{"n_layer": 9, "d_mlp": 1280, "norm_place": "pre", "positions": "learned", "init_std_qkv": 0.0278, "init_std_down": 0.0, "optimizer": "adam_variant", "grad_clip": 1.0, "decay_fraction": 0.87, "decay_shape": "linear", "batch_tokens": 65536, "z_loss": 1e-05, "dataset": "wikipedia_en"}
Each number is 128 + 24 x the weight over its row's rms, rounded and kept within 0 to 255. Layers, rows and columns count from 0. Numbers have three digits each. The size before them is the row's rms in percent of the matrix's.

# layer 6 MLP down (transposed), 1280x320, rms 0.0573, rows 19-105, columns 80-159
088:129123133097137165141118145128137124102146135107098134126061112170110155156119115092168126111163167132142133121102146155133109094156106106110067095114115167137166133107120146147121127121116108073149120160154127135151152100166138151165133117
083:153121150122137133137103129104153088109110104137151152142162162150086141145168128149112096131143141120144121156134118148153154146135106128092116136154114138145115133156121161124192083124105090122136111087158150146122133124145116127131163132
102:164114143072134109114131120120147138134086143138107099117109160147144098119134103088119131152152163140134118116125100109126134139068084134126117173123143114136111116128134127117121092095113139067077120128122126124130127145123140115140149150
101:157169145153126149134133113129139145138129129110097144154120119128145154134104115109116140114084132124125157136112143100148158193184125165136112120133130125173121128173106160141112146119099126138147129119090128155124147137117167157168105113
116:148105106132103118128135113103140123119147137124119128113144144174157112128115151140103160125113123136104108128132136130105082122168158121132128091121117115111178123148162129109170102151132151152125127120170141130147113108120113086158087155
088:132124129105146154101122111110116137137147144118109131123150150131074168124139137116145126141124106143115107148131151132126148110098154126140101138142125164151130141138114123126138143152093090116119095086141154157152141111146120133105164142
090:098131127191143180122127091139147142136118063129163127151127162113120135127155112137140098119163150120151122168167150166130137106087152121154093133138102152131119100148122131147077155175135106112130130094089107106110140110132156138079154143
099:141120114165114132112137136165144085123073127126148133124129137164120098142121161157109136172103100121109080096131114105146165151131114099171090106114125143147124102133132116112131108122156062154139155129152168099135112094082134128149099118
102:122132100133133105089143133116109074101102141114129148163122129112128112145155124102140142161117124143117131109160087145125093093091115144142141139060152179105152113127145142114122146141119120123082127154108138119144151110115157129161109109
088:144079137129109119141141120106105128112133105157144108131153155149094124148143094110151100190145110105154154120160138096131144156092131158109160109128169072128119146141134140142056116110129129139154137135142130151135173153128101093163087114
104:103102144171117109155140140103110130138146113170123147093140116126164131121110123092152113094124162129110122132134164116162118123164155115081092087173105155134149150140135154139100154149121110118143151124096153119172142096110091161146095113
102:084159112123148159150136152149070178129130143131148114165137124112153120155110141117119116124116136144117191109130148088147119154109112140102137148145121143053117127107128139097147117122150131148112139110137151121096127139137079181138115108
112:073106141141133122111125112148117152142135157114090141126140140145164084181138146112083105115115109103136124100124161116095152121129134089142122164160133125132084175086164099120125104100070145147113141121126135143149184139124165112116075119
105:103125140114104101146093178157159106140097127113138127150088111136171129136111130186124140131124076101136102126087157137092177146129113081114154140155101122087158183176078140120158127124080163124156174062113168137151098151097139122131160145
108:151108108187158101132127164142103140138122134106098141119130164140149128142104173158127109113114141125136140138122106104145113162131109124134069099102166120110137121107142124136149134153129110089153158140112110110126128114105078140105096096
083:141129102126081110119116122179136148119158102128118113140115168135129110156087123108146126141105171098149138143158107161117097102134144158127131131153136133105121143137171143142160131105141086082127166156146118127130119108129132139150110135
119:087114120129136111126130118126106149139146132123112128100091126116145159116125148114142115131120138132165100169102143117125117142135109114166128098127130092164149120159114102110077119163125118135156138137121145130174138072168137162126140131
110:130124155118107089157116146140105116102127117132108158142112104173109159151127123168125140120140122107152108133157108134152102181126130110127113048142119127159126123137130126089174126149110123088086157128128110085128124144129172141099133122
092:150142129109107124120141096154153119131162105118110121131089141140131149139134139133132147081153092097122123132157130128146094164123116103113121115143164122127120092144085133072196127093120130092116104084133148183135152184163123106118137128
094:187125152139083114166135121114172131144121110140116129130146134164154105116130155134184122149134191111129143125073109146122171156111155106111091133147125144104145125130084157115132126150146125135147100167140136123123107087142131118163109154
089:155124155137096141138150145114110127122139180188172126126168135112133103114109137122121115161110101148111137214183119095097109101099127157119087082170125188104166138173143130112099104131091161175155124128109102109140163083141148171157083124
118:139113157090110114183115098088157141144129099138140094112132131100110151135096112116125137156118102124127151155102152166151161140129106125126102171146093125134126104114041118132163146096121177126105165146152087085106117138120160090107106152
105:190107110163129137097116176135130135110089137118100107137109113163136105107120159125150091131125100098173189136127148149139128133113121151125096106139174121120184152139140136114096151127085085091092162139150109134161181103133136143138099113
098:102089112113100188126128137138085133144127144143093133155122145110138123167125149129171130112170134153111149103095091124138085127128116119132153130156172121112105130121144157119114148139124099131124126139088130196117120101130107140076128124
093:124144156091151161114124144115110123082144108147147154147142158088127125085113098119117141104150106139167139074080072097100117115108087095124125131129161122101122132118106138132110149134131140118133158148105101110129162175142152103136163128
095:156113141099127142136133109150124119112134144180147124099101133136126173157153106135145153098088156126137146163129093124113131194160085152141112119124104090126129129158144118108135150130113127117153178110175142153148083115102148171131172093
108:108108143151157130134137133137113131092167117116146125157104096121139191163138122146161163125127140106141093125125126094112147108135125174143149150113170139190129132114177132115129087114128130157157092082116129090100098163066105107089163121
092:136117077119121128162114141145077135116133129126126151116145109134124103135146141123103064161102122123131168160092120125133103154157149135103145171128129107126087155095118147148125144129085104136149112160116144137141134124143142199119116098
089:123124107136081132113109131171090111119099085124120149117145115159077095127113093121107138140146152110132113129126143144090131176117100121090139137136112132104099129151144144152103142125141134124170143113068083096123129123111122122158111088
104:108127130139089112126144126128140104107142163140129130108137110124134119127126160122146158078151159156187156095140101140131176093130136135133084129138139154163150139177142145126114133111110179115152107144087137123121098127196160172176060149
104:129086182114144091156147110132123102094140150161164197081113113076096103111128130135127162147105085113109116110192153113104132159140119124149152123125124136124113111108128154137120131105120117118096144139126116126107145118146139123106143180
093:119141145165096088084123144138147127128094146129133146126122139113143083140124090106114106131131111140119113132141135114091133134109120121114105133116100127153099091113152107111117078129095152157137136138122123153115157148107086129112140095
082:111115114156117081124136119123141184154104130137105117157157148124064079139147122155124123117100130108121123097119176090125081100086127123108124114151115154148096121111104088096131101124132116141124159100108165119094127089162131191139136184
102:105106178167152109099123109123160163122177156148129097113140162135119115111106109136119096087142143139106113161164145136149117139091112154153121188155142107117086102142102147133169143153143101142148162103153080079144100157136137118103084106
105:100134081138153103132121109126125177117171124142131111122124115125137157097135182174174186146134145141182128110144119117108167142094128127097143099126177125123125108096131125157151119100129168131107153111122095122108126102124094106150153122
099:137151146119099132098127163137119104143112154104147164116177117101073116102128091112177141140180162148119127116092132104144159113087129122116164094110144113121115100136139088120078148168136096121130113150118161143124133103108139134075135105
114:130105102120151107126118155143169118123123100119157135128147144146151110111173089151135127092156118167110127096131143111156117142123087132116103128161113119111141145150124158099128158122158099126107143160121139110092158155122151099144155139
126:172144129121106147146112136135127098104148119059084139113159109084112122106135134144131133178110147162109131136131138157122138161184149113131131152174163114115112175098130132117125113090111171141176104135122131131157121150137168117098114154
099:120142113104106121158109139144140128138101117110117119099122160129129119160134138108116148111084083105116106097095185100140111139124183114159165131118142131100173109174122112139170121121101130127143167123152101176098102127162087141121109125
097:158191145108135131132123133143054096139130105150108165174115121141129170143122156160171106115154152154110140139134116128141132109137170115125134152094159088141113147097166104122105118127120109137135142098167111094110036090139131134144081141
098:181161106132132129105133131075093145105089097134145130122162121107166096137122115115136142135188168156166167167156125124138143138124143119137140146148139163125132133101125139112149111102138090140122124103157110117121140089107136095119130146
100:165135120157180154110145157109128094158152139129132104125152172117126117182109160098125087112114146099095178157108151097119134127120112064139162134143124136142191128160114118128121119150164106101114131162154175125139115132130175151153143110
112:184165054153111128062158116112143107172122122124130116129119100141081089122141119148134080094136117152136173148096162120129104109094095118126096109103100191124114107122129141135162131133122116123121119119126141156164132143145133149102136143
091:130150146088107107109146124152112109154133086114101118072109117141091088082130155151125137139187150139160078103171113149142117118119134124109124135156120135121139108125111151137130144151114150125150140134123140143134144060116127117152147121
094:129112152071124159155120091106191094121106130142096131153106096163119154129122137099128132142123164171123111178092142166166154125127135137100097117147133129127121062156122132132177112121119117111112148120128119123168119110094151116144129149
104:117140152058147169102129110138137105097163156100140136093106181174140128144209115110158127132159074171183146143124141110135111142114128120148121138152136106138127135138118091132151160099124113155115135151153125138099073142103181109158151137
097:160098151074143102124123147144142112139148157127116136094087126121123143104096131131123120112111129149119118145111137129135112140099143147151157167127130109120131108142098129141127082103121139140145152116112139115091145115150139127132119126
102:093162149190128165124095156123140112131155153132123161112155142051113126152134112112093090115109114121166143141102178192124156136150131149099121118144150131125133121112169127158143162090128108127083140143124129170106141117136093124138078139
101:134136114105182114115133151127107071134133149093152127128130099080128085128173120128113137131121102107132159155150154096162115121137170137150089108121122081102120156135143142149129109164115174130095170132119106143117135128102089105160104131
102:087128142136131138116145138138143116116156146128111124160131134133161089162138140187133123074163135150129154196119079116120112162117137153119152115149130146117124136136110092122144177149152165104092105124124140109122118159095112155121095172
103:147137093100062115092125111118112134170097172135108147109113144103170145093137130181125122155112083153104104165132137144133096126136122138167090121131139128132135165128139118091141128159144142135082147080093103119088112162125141109123123162
114:186151100124150142151146108117148092150185116161150139091155099142145158153142153092133132097143114116120167122151110175132160129173115145108135113108116101170159096096152107124144118112149097118140120159096144131143131118114082094134136158
119:129157121140160137128133104120142123148147124120121124110093097101119139115142086144108156133097111124093127134143144123119167141165119124143153127099156116188150173127143129132115100091082136117164131155187143137130122126136131115134151125
120:111119127152093078133115122103119148111094152135126138152155118148118129130144146109133130143133134142111171117131162177147125140112124097097148138129132116099108165106140130146115118115132170131139108103103152084162155141094133120108156136
117:147150107144150176114120132156129068126116147116125139165099127185126133186133117084119163123136120135179153134156127161112158125143164139184121106130121111127138153101100148104161115117127143138150199133124130125141100149093124119140141156
083:078094106126132096103124121156146107145097119110130135158143159146158092119119122092144144136115120101148122126111135145140147058136091144160141125121138134130150148126168104114205146132102096110091128168147164092121165109119124125143154154
115:136150104124137132120123162078112128112089161091149104153151122127103102064165130139137147107146072110097115151138089130119114099166154091114136128099138166129158167147150136102122108093121126138125143124130092092136151139141147121179143144
095:101174124138193133068141158124131111107121092127101103180186173146141175118112137137127120156139153082081104128082143106073129099093142131096116131105145124121143142159142168126176114157102115105072160147130107087111118110092126128125132134
106:101114129103101120143110174093175159088116108069132094108123130120173143115090136165126132159112094102145108129179114107097121154109163148137143092109107160107118106149126161109187103110167111106157133142137133132120063113124117118165158093
090:163163143152154095150128119094106160091137136112158110102106103156123119109150138135113108135138102146141126103119109137118153105152152142089137115106090126159084172111143150128108111140119102123136132128101076147154159113078165116130132144
107:149126149080094091146139149178158128134143088113124157103110135089107117147160130127173165123110108144107124133125105115150137139155098131111155120098144146131116100153032149147137142104115122140125126178139111117183103118118149131149148141
105:106111135153135137095133116128121142121120119176098112117141164115150111130116115140114160143119140096106145147122138121125144129166122096122090135184164100103152142149138110108151112117132128101143148146138132145181142147105110106124113136
091:114127108123125131077128099117122130123118143125135141154115153125185141151172172131116160143156148114145086172106128121109198113123069162134142122100147120159107142115136101095111115179135142139158146141121125154101120105086146128154101132
085:150102113169126123136137118137135142124133097172136132128174155117151110114115145118106093180160114140151120105082154072117114117126166140118129121111136089114122130109100144122133140092129149106153146136177184133122143135121145151165161129
097:088162154126101148146118142099153143151115109129099138144125144096094141081099143122124119155106107141157113152086073151131125141136121116106136129122134122138096148150116122102086114086129152161119152129138160139131153169112101135175102109
099:110127134178120135111133132098158139139136073134080133172149124080114145129137148112126080169145113081142131100135131131133136155124137150114128155140127124139119121111158130140118167137114137075137143101157111087127201133136117179121139113
104:178104170112140129125127128130168170156155143162168124120099102119140080135118118107136134097105129162115177160135075134112141198141108096159109105115091109147123125172141140114115173121135140142135102107137105145086166164108122106120134142
094:130131148128152136110118159174140173107169113153127103101129170076130125132155121145099087114125109124149134108156175112136093127107156120150116117116114122103160102116170113119168133140096169101106133118106115156144130128154149114144129123
086:114109115132138098132160141159175126150132117087120126130135089145098134122107106103134154138107122122129111152149102115092106138103151095070115155116165111134182134143175105097108146093122121111163147135107140115113128125154163119144135113
090:132115104110112134111127143119152146122116115130149113168135137121129136146128182100103152083114067187139144113136144144142138139125099125110088130121186144166144132108120099108125153137096095103116144094100129138166127138104125132107090153
113:139130121125116099111142137102131170130137097133105094138115201113122142136124106147152109083122124134144129151080100124138107121118142151114116131133106132116123133120137112165107115142131167134132099114176139118082134124106127111122099109
084:147131111099134155156130122175129131169141127138078138140115155148161156116124124072112126114078096096099141121156136139147170104153095145148101110118166132151101126155143137134150120121110121118154134084121119140131115110143105159117138111
117:150109104099159115121119116055153120088135124087108141131158151131160145136093124164116116122130149136119123120127121145149137122119130112154092140121103148122137120141141178160102101101122138141171097135151124128118157129095190110157135158
104:112075116117113125136134124136125127111124131160120122127146105111136129141122181104111126145154119154122085114154142118076129142107137166162140119157136120141122133127104106113113093123109163154143146128114103132129086138110194114130127138
109:120134118094120139127108095133171126162136129107183113160140137144153138164144124100117104107133114113134112117103157111153168105154130124122168132159099133129107094127146122160136129129123119138129129149116159136158176151111103094121111137
101:112105153124150119144145175126119117130150094170125116130124108112115147158160160165103099145105093142107098117167108142162175108092104133176123153119130123157156126144110098112141126132113130166122144129135158147143093106144123134127143156
093:099131098081161124109132147110152165103110151136119126138079116095121158154147102136160147126122128174101121093120138171122107118121150143118154109119088189103173177159125160123135092128145148092141130078173164144140095099102141152129117094
086:124116151143115105199097134104120096144113146111115127148134137094113108156121123159175072161159124103108143187134129117103136119121134123136138125104132119111113141142104139165149126138110139109122122143132135138139120111096147135128123103
097:118107111103136124133140123161120127115152099132136176120148119146066137117110133123154122167122126172150139118119176115119119121149152094139162112094147141135119140151155143152098139138137133137119146128121123131091150084141163158120166162
095:148126091127173121113132117131131135169106122114135094113090165129142145136149100146125116102134084113141139105132129116110109146161112115166159128091109120138168147154109140138144118158067116158149131144132115140146135147116123115146106124
112:098098127115118148152124144109103106146122173114136128099161119154119159066122129112163159115126106106133130119112101145136165133144122138141137151139150101096166177102161158107149153104164131139127105138096193117108103146093140105132166141
096:113122146120154152080139115140107130124124165129114112140110121151132143130156103109105141125113157115068108096163161112141120120115103148090121117168166138141111105125088134135153115147158139149149156084162100122079109108104126148120137122
098:113146156097133137099119171155094132106126151144134106081117116108150110130136107131159129115118129153158137156113122165124106099098143168144145133130160141098128111137146131140115152084165068122140140129149124164163128080136155135138151103
103:113090114119066101142117113167161155154143147135153131128137131137131162117127124098150181127164161107141115158078153097137150122114154097113161142118139110143150144086100106129125153156096135116159081162129073140140131113120109102117098140
085:159113106085123093122165127125117139098142124099139111121136154103123143125136124136139100138135123147136159133123107132138145156128146087083117127147148139094135124128135129071147081131155164105135200166103128109108130123108118117123114117
108:148111127125118108117141152128133101124130114145125163125113093113161135155105122134104142141132124080098121125100109079092144113102105138121086196134128112126107124142104129162110122122130115129143172119120157117108110097126142101130147130
108:116129126111105110136130108171085079166156147145113107117107143108117128104085180101095089083137123145143158164113138098181117122128112118133109120165158138173151160126188131150159146162155127132109150110115087141127129090136140140117119158
# layer 6 MLP up, 1280x320, rms 0.0566, rows 20-105, columns 80-159
088:141190192114139119077099161127143142131115154151124091125123103123115175171138143144187136133120128137122133105104179140158103134110143213163153104095156128108149112132118106151110139145132064122148089181121119141143117132118128091135101143
103:123168155135153153121107131137123152127122103107182096127127137153161144125156120099150136150161121096134123106129123100141145149123087107120126120147088118159125125140145106083193139121123126106080095130055146166114156113143161141107139143
101:159166126127148119061128144110153116116126097129114099113098126171147135115139102114128068098120156065162180097116149180136137133158150119163132113073111111139113130050106108147128147143180151144136131135143164131141118144156109134181158102
107:117147136139132103105102102176134151154116122111133168181116143086130147149114108118076151136144166096187111076142150156140136163175075151149117125123106108132134136162101121129086118146133097131096098137121099123075109148093119109124098153
093:125135101104190101075091065118142128115137137126151135094125149155124112118124114141107130126154099151117178091096124187130091114106115125143112168114094131118112123142122139138135075134108107114100105132114157135118127127135141136120146131
098:094139101145149163087112103149114119152175175128146145087165084115182159162107087129091117134073128044116142139124130137209151138142110114138176124096117145153144189123190124107126090092156102113170114152152167160095088164097106119146127101
105:111144154089148113098123123173122103145179138145154175133119139159155122145152138144106123098075177123122188113153103143161134090124127155139115125134124132111142109116131103129120132109146102097114094108109129114062133125142120128115086151
108:144132136078127072138137148145139174138119109125149146110113154077139145146100078105141129078128158139144129118126118151131126126134066106145117119126041127133124108186110166147128112119154105139136105134116116163130105128143161105128170141
094:128107116100153151065112142139149147111128117134120130144102128187167119140142132117132154145112182143141118148107130125134120132158140109147137180133146084098131110103149117145124116181119112079112115125127133094104084099120130100103101115
108:090123127133108178089140135146097145147146120141109127134150126121126150121142070114135144124108116154104137107099141121115119152134143146121099098079137080151167157100155115108139131103138160147149107132131146133101137147116124108148153100
102:096135147141117145171142132184087161173179117159119105125149133143124136092125133135108096147173133165165129109125139141123147153140121154121086073131119098142115129077133122157097145126136138124150105117109139123102143117151122138168108093
108:153151119133167152125122135100125146110120111107121150143154128099091159131160138162117131138124118101112113087094176133104107183145142140110113153132104095116142100131145114123152117110118125117147108120105172153141121172177150128151127122
118:099145143122141092129110156158137101130138161148149109115108130125141108192104127168127069123144091122140164132119153145098131130131126072123121143157082128114140134142090113204125166135120104090158127103094161158120121145099131104133150114
106:134151128124126134087123099110112125114179128175133143126107110140145134126124129187075113121136127099119185099119160138138085135121140111088126138097136130156100097133132120126164083122134134120122089124110107172098187157127101101159137157
087:123146121150163147141133100101120143120132110153163126093118126098145131128144120121127155092119126148096135176102120153161172111155104116183113127130136138122167075095104134144138123129140152156103112159121156150153112145096130124154144152
109:107128165127156108030143127142143120158091120152093131114120103140154131149122151100128094156104158156162108124121129142095099118142115126175107115123130113128095147132117130119104124177131115076138135156102110112161114111172123127141104133
107:102126127112111158126116138118121187167134111156100135106094088127119111140172133146140137150129132143147113121120161159118090108120136150124088160067074118119141147107108108098116122111131148138076090128107106125098153130159157106108137167
095:189153131096140119119129111134094105142142130126139162145104155185108145103085148141131102102159133135109143096070144135136134175132128154128109147142134104149102135119102143169135157110159129162134124177122141160126146122091140116142157121
091:132142140146152150145104126126146181160051110095140120138165089102135150148139125098133123144170150139129165158149148066121087160147126102146123116145116111178131172117117099120129065130132101116116136132096148140092120191106119162138115100
094:103147126128127087119122121095163100153127106105114132172124115114155136132167098148152138083131173110156140144101149123175118137121139130108133131102102101109110127112136115124155112113145083110106144162135154109117161114104168126153149144
113:137127124119091149124126090147126121131160129168115144076113139110094130110087125145110110120093157054110131109160181173192094118134128138150146164149127187081131140112139108165146127130153142119132089158139132112112098140093129090150141099
107:106115137151140111070092147166137143130152148135120136151109142143165146122136132089171151143097096098147127118084102143212127110163147130143103150158110123100133123138155118132158099081153114139133122153130106132133093141120112102112114153
096:104149140121086146100096107140129147142114131127073139102147128110120132166161192148098123154140122105111114120093157109127117118111095166162094130145125114132075128107095094135174137109115093112106110158120146128110121157135184133153115125
092:155120142099187171123113140095143127141125168148134107142118117134120117135130134109134119161143130132120165157113161152114174145124110163100113138077142132112113155137144166115153125118176127146139116172088161172142127108118155144151118115
100:141143114147164164150116131086159093132178089139142093149141099110132120143156152133088095119122146117111137127100140113090129141104134118132137142149132152114114107091134136141094098149111144103094137075138189121168173155160101144115118105
105:144143144146201085128105124168083125126123116131155145136141091129118191140128127099143126122143087151133120087120081153167147114147124137180144141122137114126128098138116112116113094094138117122159148109086165109142148155137110125090151146
094:173132129147112117107136137156128146135115154138115113138145144128131138134121126086122123152076129158152139135109138162117137141148113121130116121085148087144166145096107141170102123156107124133138124121138080101140134170158157119144092123
088:091075126134126129095118126138115098161108130175116137120138128117168162114139094094116114092123154076142148134137144181131088121123126127111160124084109136114098067156131094135146114092172127114099075199114160135117118139124136160162153135
107:160140170111131120111102149118175141162123135127123132143143146106122158121096101100135108120124177118111128116126100111118080121129150148115130119111128104080148128065172149139119112102150173156090105152146125136121126161077140151082164119
109:152168186092162133130125136129141143099151094124105147154135094114138175133137147149086122098133158103179161141153180143112102094136116138145127140120118082163160102162152113151158133116152102129120129128131118184071108130159155104109126162
100:131140123129143120098123137144174117159144108129112165100091099135130132147106118117156153154096108131092152138114135110146127124188113112091143155111139117149164131145136106151106153099130117118074095132125133183144131107196113138123140121
084:150152157169125145116096132107103158134121104132142104133125155145110085098120149132093092085121144076125161103132153138129100095125118162115100123164103121158136100139128116132099110102155118142129113143114184164102128139099082133135131095
106:083126194142129112134079128170132122122176129130132116108136088163202098148115101090121122088134134145119131107138089170096132116119158132103108148090165082109147148091160114167147105179124110147123129133139107158107120115118107122132106128
100:126111126149130086122125124098157128137152140156139171101134095134129153127087076154128138116112152120176135119076128110158158101161156135147137100126110083139122103078114127080139130146118117130125112185171129140160120143089125133114129155
100:117159137053148154127122106168122093088151178110106144112149120174164120144153101096111139132137095149147166071075113157144112091145136132128180112088093135119129168122141132155126121129131146064134096178109098158121108149144101137144127149
103:081148138139160148098142150133142158141161101157148129140083117146148088147126130135107153137115105125116136137137125142116163124129133145150097138097141099116128115109139148105121064156147121097138114118123161110109167133107126153138121126
108:158147150106152108106104129122109117093157080121137149107144131110128110145155141134114138129168197125161142144136128129138126158134140098144109167164126107123147093056096104167153179124148122100107104143129126129151119178154132105114142146
093:079178191101143148130095125154102163105131132152094152101089096121155174131091115145122106149159155110104078109112157144129091102139141156182149103145108127164110083158116128144148156148168116102139103118113111169141139103156164122130131120
098:100155123113102103097127118172136158125141107141163142121165150127169115152132151123148150120139112135134140105100148132115148135115068107095114141112137134161099102102107152123137146103129125115123146110094091162109116122147116116147095167
096:143127161111122086133108103152148156141171103108100130138160086126118119149111155100134101086130116145137107118109148126138092161158119112104154131131103122166122106156160123093167126098128107096073111177140184133111124152175145078138167176
102:141112143092129117133103201162125135148110121140131131091148096144092111140128139092155141157103100143143108094108131118163130125125106173149129130119114160145106085161096131158106119107089126133095139145092158139146129144122128147160132109
107:069136147088099105128089156173153117130159180122121124105147124114129113126127118059135138139139132123173141111145098156115166103091147119138102151124093147109113080128107117148133137171113128170113145112135142132142142139159137149153121097
091:150105151108128152116099094187148130194158137147161167133152133144122112160143110096148129139087108151145168108119095117117118147159166149188076157100146132094121091157133116148132123127140130160146149170117170134099158139120135127103156124
097:148150106133160134141141117114145113128099111128145107121148097117135161173107178090107153103129183121138134133139124118104118147157132152096156160143100110127113136153137107133106147118166113126090114107077169150145121145160135101119127098
101:141118160085116128115098139192160147108164129162107142128144119173135151150152103123104137127133109071141109096135113122162109157125117115130078110117136123145118111079178175143126101127134112159123126081116100137137125181158150127129124119
102:094112118069108166122110101145159153100129140189125121143098100165140106146113155104133131147115154133088148116140097144179077127112127110149120159098125160132086119120170079140151129093142141141144134147121127169082121106122172133109158133
101:135160132130156130150100112129154131174118158116121126128141118148104156148137167110131106129126108160119114107086144127135146099118145144139119160129095135148120146112130113184095136123123132170102128115114134121137170118134128149135152117
104:143140124081146140116140107125138114144135143130148159087118101133104137176126149131110144182113182137113132124144106165158114121141124113130149178099165139088118118127143117202099120150176132122087112128135134131107095105156105123113122124
099:116152173130114132160120141155136124075117156094123110147172056113175129129118132132151119131127168170134125140147127106149137109141110084176174119140107082129162109139135133116119128117104149162122126121088144132138157173104130131126112110
104:129140135110178127069119160145142167145142108118117152142110131130172117161130141138052136126123160130096140138130115112099104136144127127129150145122107154131131108149118124134192146076141156169109101111102103172121118138121143091133140137
107:133090114104142111123127132152123135172122118119138145135112144160140158112142152092156129108098138114151129104150145199103135130143147168143078151153081123103108124090153135142133121058147160149154119121088093150149108182140137163135111132
109:150168162190182120139115120121099108167152051141117099120092127154117140119112109109131092124144144112148162086170170122152130106146170152122107158120125102152128082110131106159083136124143139132149105146166123127116152169142124131114125157
110:090176147147133102105132142157147176144126129148112113088166149156159126152133139138112124143146123099120135116099097132126132133087109143153101112140113138125085132081106133124126094097165129115119113113178149101133129152095103117161072162
109:183141123101155177129131128175124161123140103135152142093140125160098165109126137151128122103149138103150170077105157199138159082130129101124115145153154166182146131118179104167141109123156129113060081129146127133104123165155116105156121135
092:145145132149135116124091107102158142101145127134125111152122142137119142093143126118139118101116143161129159094119143117110131145121130118100123103106124112098104125143123119161104116143154132159079148112116114145153170148124111064102156152
108:104159103158109162128123123158097136190110123133132149135114103138096129129139106116101121142129096126130164103109116126121139143156158100131120099146113143102111098134088123087114117106123148094138120098147119127138140172115163106128098150
092:129147140143141142085147111125146114144130106160156128142143146121113069141059127099106126098116119143127167134151134092147132087104141107173113155098093152084117112151107077142163141089138125130122145118152138116109125128137112069128129108
106:125131141141155144124099150133132137123100123148122153064115133107126119164109098117102131136131139121113118153126151140176128100133135113110112139112138149109148100121123105151167111099149117108047137136135126161133089156140137118166126130
094:099113116134137094137160086133127134148132133125142168118091116116126157130127135127130134116105127132169182149120136136143145142129135114147083130130082156137156146125101101146097121102172124112119116144087171102127137147148154092132119081
105:180123140123162099080108124105138162123106103125155109136153076139161106139125175123099165109144134113130160125113129137105097141142074095105115134109083112070150115107160124122136131104155125091106151079106128151099122162146158094130114106
108:104149131137141109132148119134120126108080162163105112141100096114137147120156117148146136175148105148127141133155154175199124123108130146152163145121111105093117079106141080151123105112154151109144139106124112097158208127138165094132163114
095:092160142082146120113153135150133144128130136157088109113103123134132110134118124101170109112078144128119123133151139146099146152157142160086162160136132071139125156120146127151141129108175155101134114105129125184101172151112128156142111102
090:138138115103107170131137137135157120111140145143115130135107132131114142153093139115135162084099160094090137120113109186179121101154085135099122099106151165097134140120124111115143119135166093087102148152104155129097079131126109105081110093
104:124131174124127110115107121125140136130154122108094145182110144126095099123127180110160103150123171110108143138138103145148148133169105114098141145102122108092124104101153077145129105133150129154093130170096157141147144120154129162160155087
101:150146136158113099113091099161120150120116087139165130141138153142137152152094150142169125130157133130183118096119113140129115083128124184155090149157120102135099125107149128173135125128133110150099110112127190163123129145102116105087169108
101:135154153160157134117112080122121148115131081151127122127175082105132133138150118165142103113129108154146116143131114146107110124113154140117114139118067105092136120096094123128125147084119129070132095160135218126135133160099133116101133114
098:161171136186141068133088114104109152125144125087134139073146157153150153131085140116123089112151136063117130126122121153098123085126157166144151117141127115167108112122124134152138126084151130135106136175125142096114123144128116097114118138
093:126128118118114137093135084101128110147125127121155116122140152122112173124137123173116152114107132153143137100137169160117135157090123124096157164129112138075147113073141121178131091138143094131112116117141149095112104145152102112170165143
095:131126138102135127119139148159165162141172082101082107104153113147082151132133148130162116126138116097120131118103120124130127176073145118143111181119144121171087139118128174109133110154114108140122089142150116121096164113110195140119164162
110:133118128110178115114088160133111122161108126123132115105157083102157137131105112143104112091079134107157159129137134173127122111137131099098142124129119085164159141067137119129153146107162172117125098194083108152131169151182107128140098134
088:087162124155102133067076061102157134099113161098107134151110139151122105142122111134160079087157161114135132147084143150123087086102158176124117137156140095127137135119087133117101135113120083145144088141122094118108164140118133112146140120
117:129112163119147111121127120139095100164163173143175153145154095128143143160119098133147128151126122117158107111111122125119143123129124140124099108107136113098160128117153153146103114127140151111120101095152127134146124168152076116155132099
106:132121159117151154139115168120156159133112102189110127135142122137126139108120116117147135150138084124107163084110127103150094131114142090120172125142115131127118106130150119146153125077106093127113142138154105099165159150106149158173143123
106:156151116133130110130155122138170117130170133144100104099136113130144163146133095129094132109139111130099126110134062159159119098109136130119061104125125163170120150113093084138164137148135141147135112091140112143123113142153129117156130112
106:106147158137124126057127142199149163118166111111135134132140107127177096107138116134081143124119114130118116104133132121122097082165150112113111137114169146116115108131081109124157143127115113170155133134122106114084097111155127164150108155
098:117114136090117124148130136144163135122105143115191144157143113128089142181110152112134173140087099116097159103099112125113125151160088131142129163128115149108157141107104133113145123139143074134124109160100088192079121116159095124121153135
103:145161138139138192136103134102169095107098122113108087141094129091120171153126138089127112128079144142174150153106142150151091138132125091127135120142139137103183126116114067131128080134121126133130104122131105124143113127143148116110128114
104:111123159121107140114131137132153153139122122121135150119147119146152122151145110134122124093096144143191123106111151140113148146104107153110102127106128067057154089123132155152085122117146082094092109177144145161095106124119097146155127107
098:120114152125160102102105126151138130138123117153122113119133125129158151163129168112128092143105146121147165123096130151128123136162129131137137124082120137095112124139123155142105145088116126138109118125122106107100113135170130103152123144
105:122132113162125130136141150123121139152138135149125150122161117124155115143061143165095114152107121106160138078095116158144148122199108135124138155135101103118130127123131128130133128124165153109135126098103116120136137155162090115082100100
097:125097111148139176126176125141139132155109134188155118158118148099089122168128102115133157144126156132142131140117133113097116112111122164116140182120106126145106086143122132118183127103096099095104117110120109132105093126112149154114132150
107:172105113113128163130109104126127136170104066107108149108164099130125128131123152086103122095147133112154125071180134126156103154125145092106100165132133110121137107126184136120120095081156177114135070145102203118146172150136164143098159085
100:110114164134115109134117099163137119111094070129122152085169107153127135122155135087158123085150131160126117118091121142152139126132078112119120085154114108155087117161159103165148153119130101084063119101120147141122070152163113101116102133
090:156143144113136123093086085102134128127071082142132137120117137174113115152131125124119122091165162146120143112107128121124146158126106114132092121092136082104141105129100060147125151105129129131130131161119125134154118140112101126143138162
110:129138125126117117114106092118144201157126117140181126139183122127127126154108105127139121114139149106187135142092119134102143129097152129104086112148096154071093095134145122107111108108145123145092086120096134134146093155107164121126115107
106:103173133111159146124097136111129127156106132113148120107071132161127141125120119103135122118140110106126128080092173148135126111161090151137110108107093104114095144126103131093122100114187139143097129118137134176126114196092142146126145131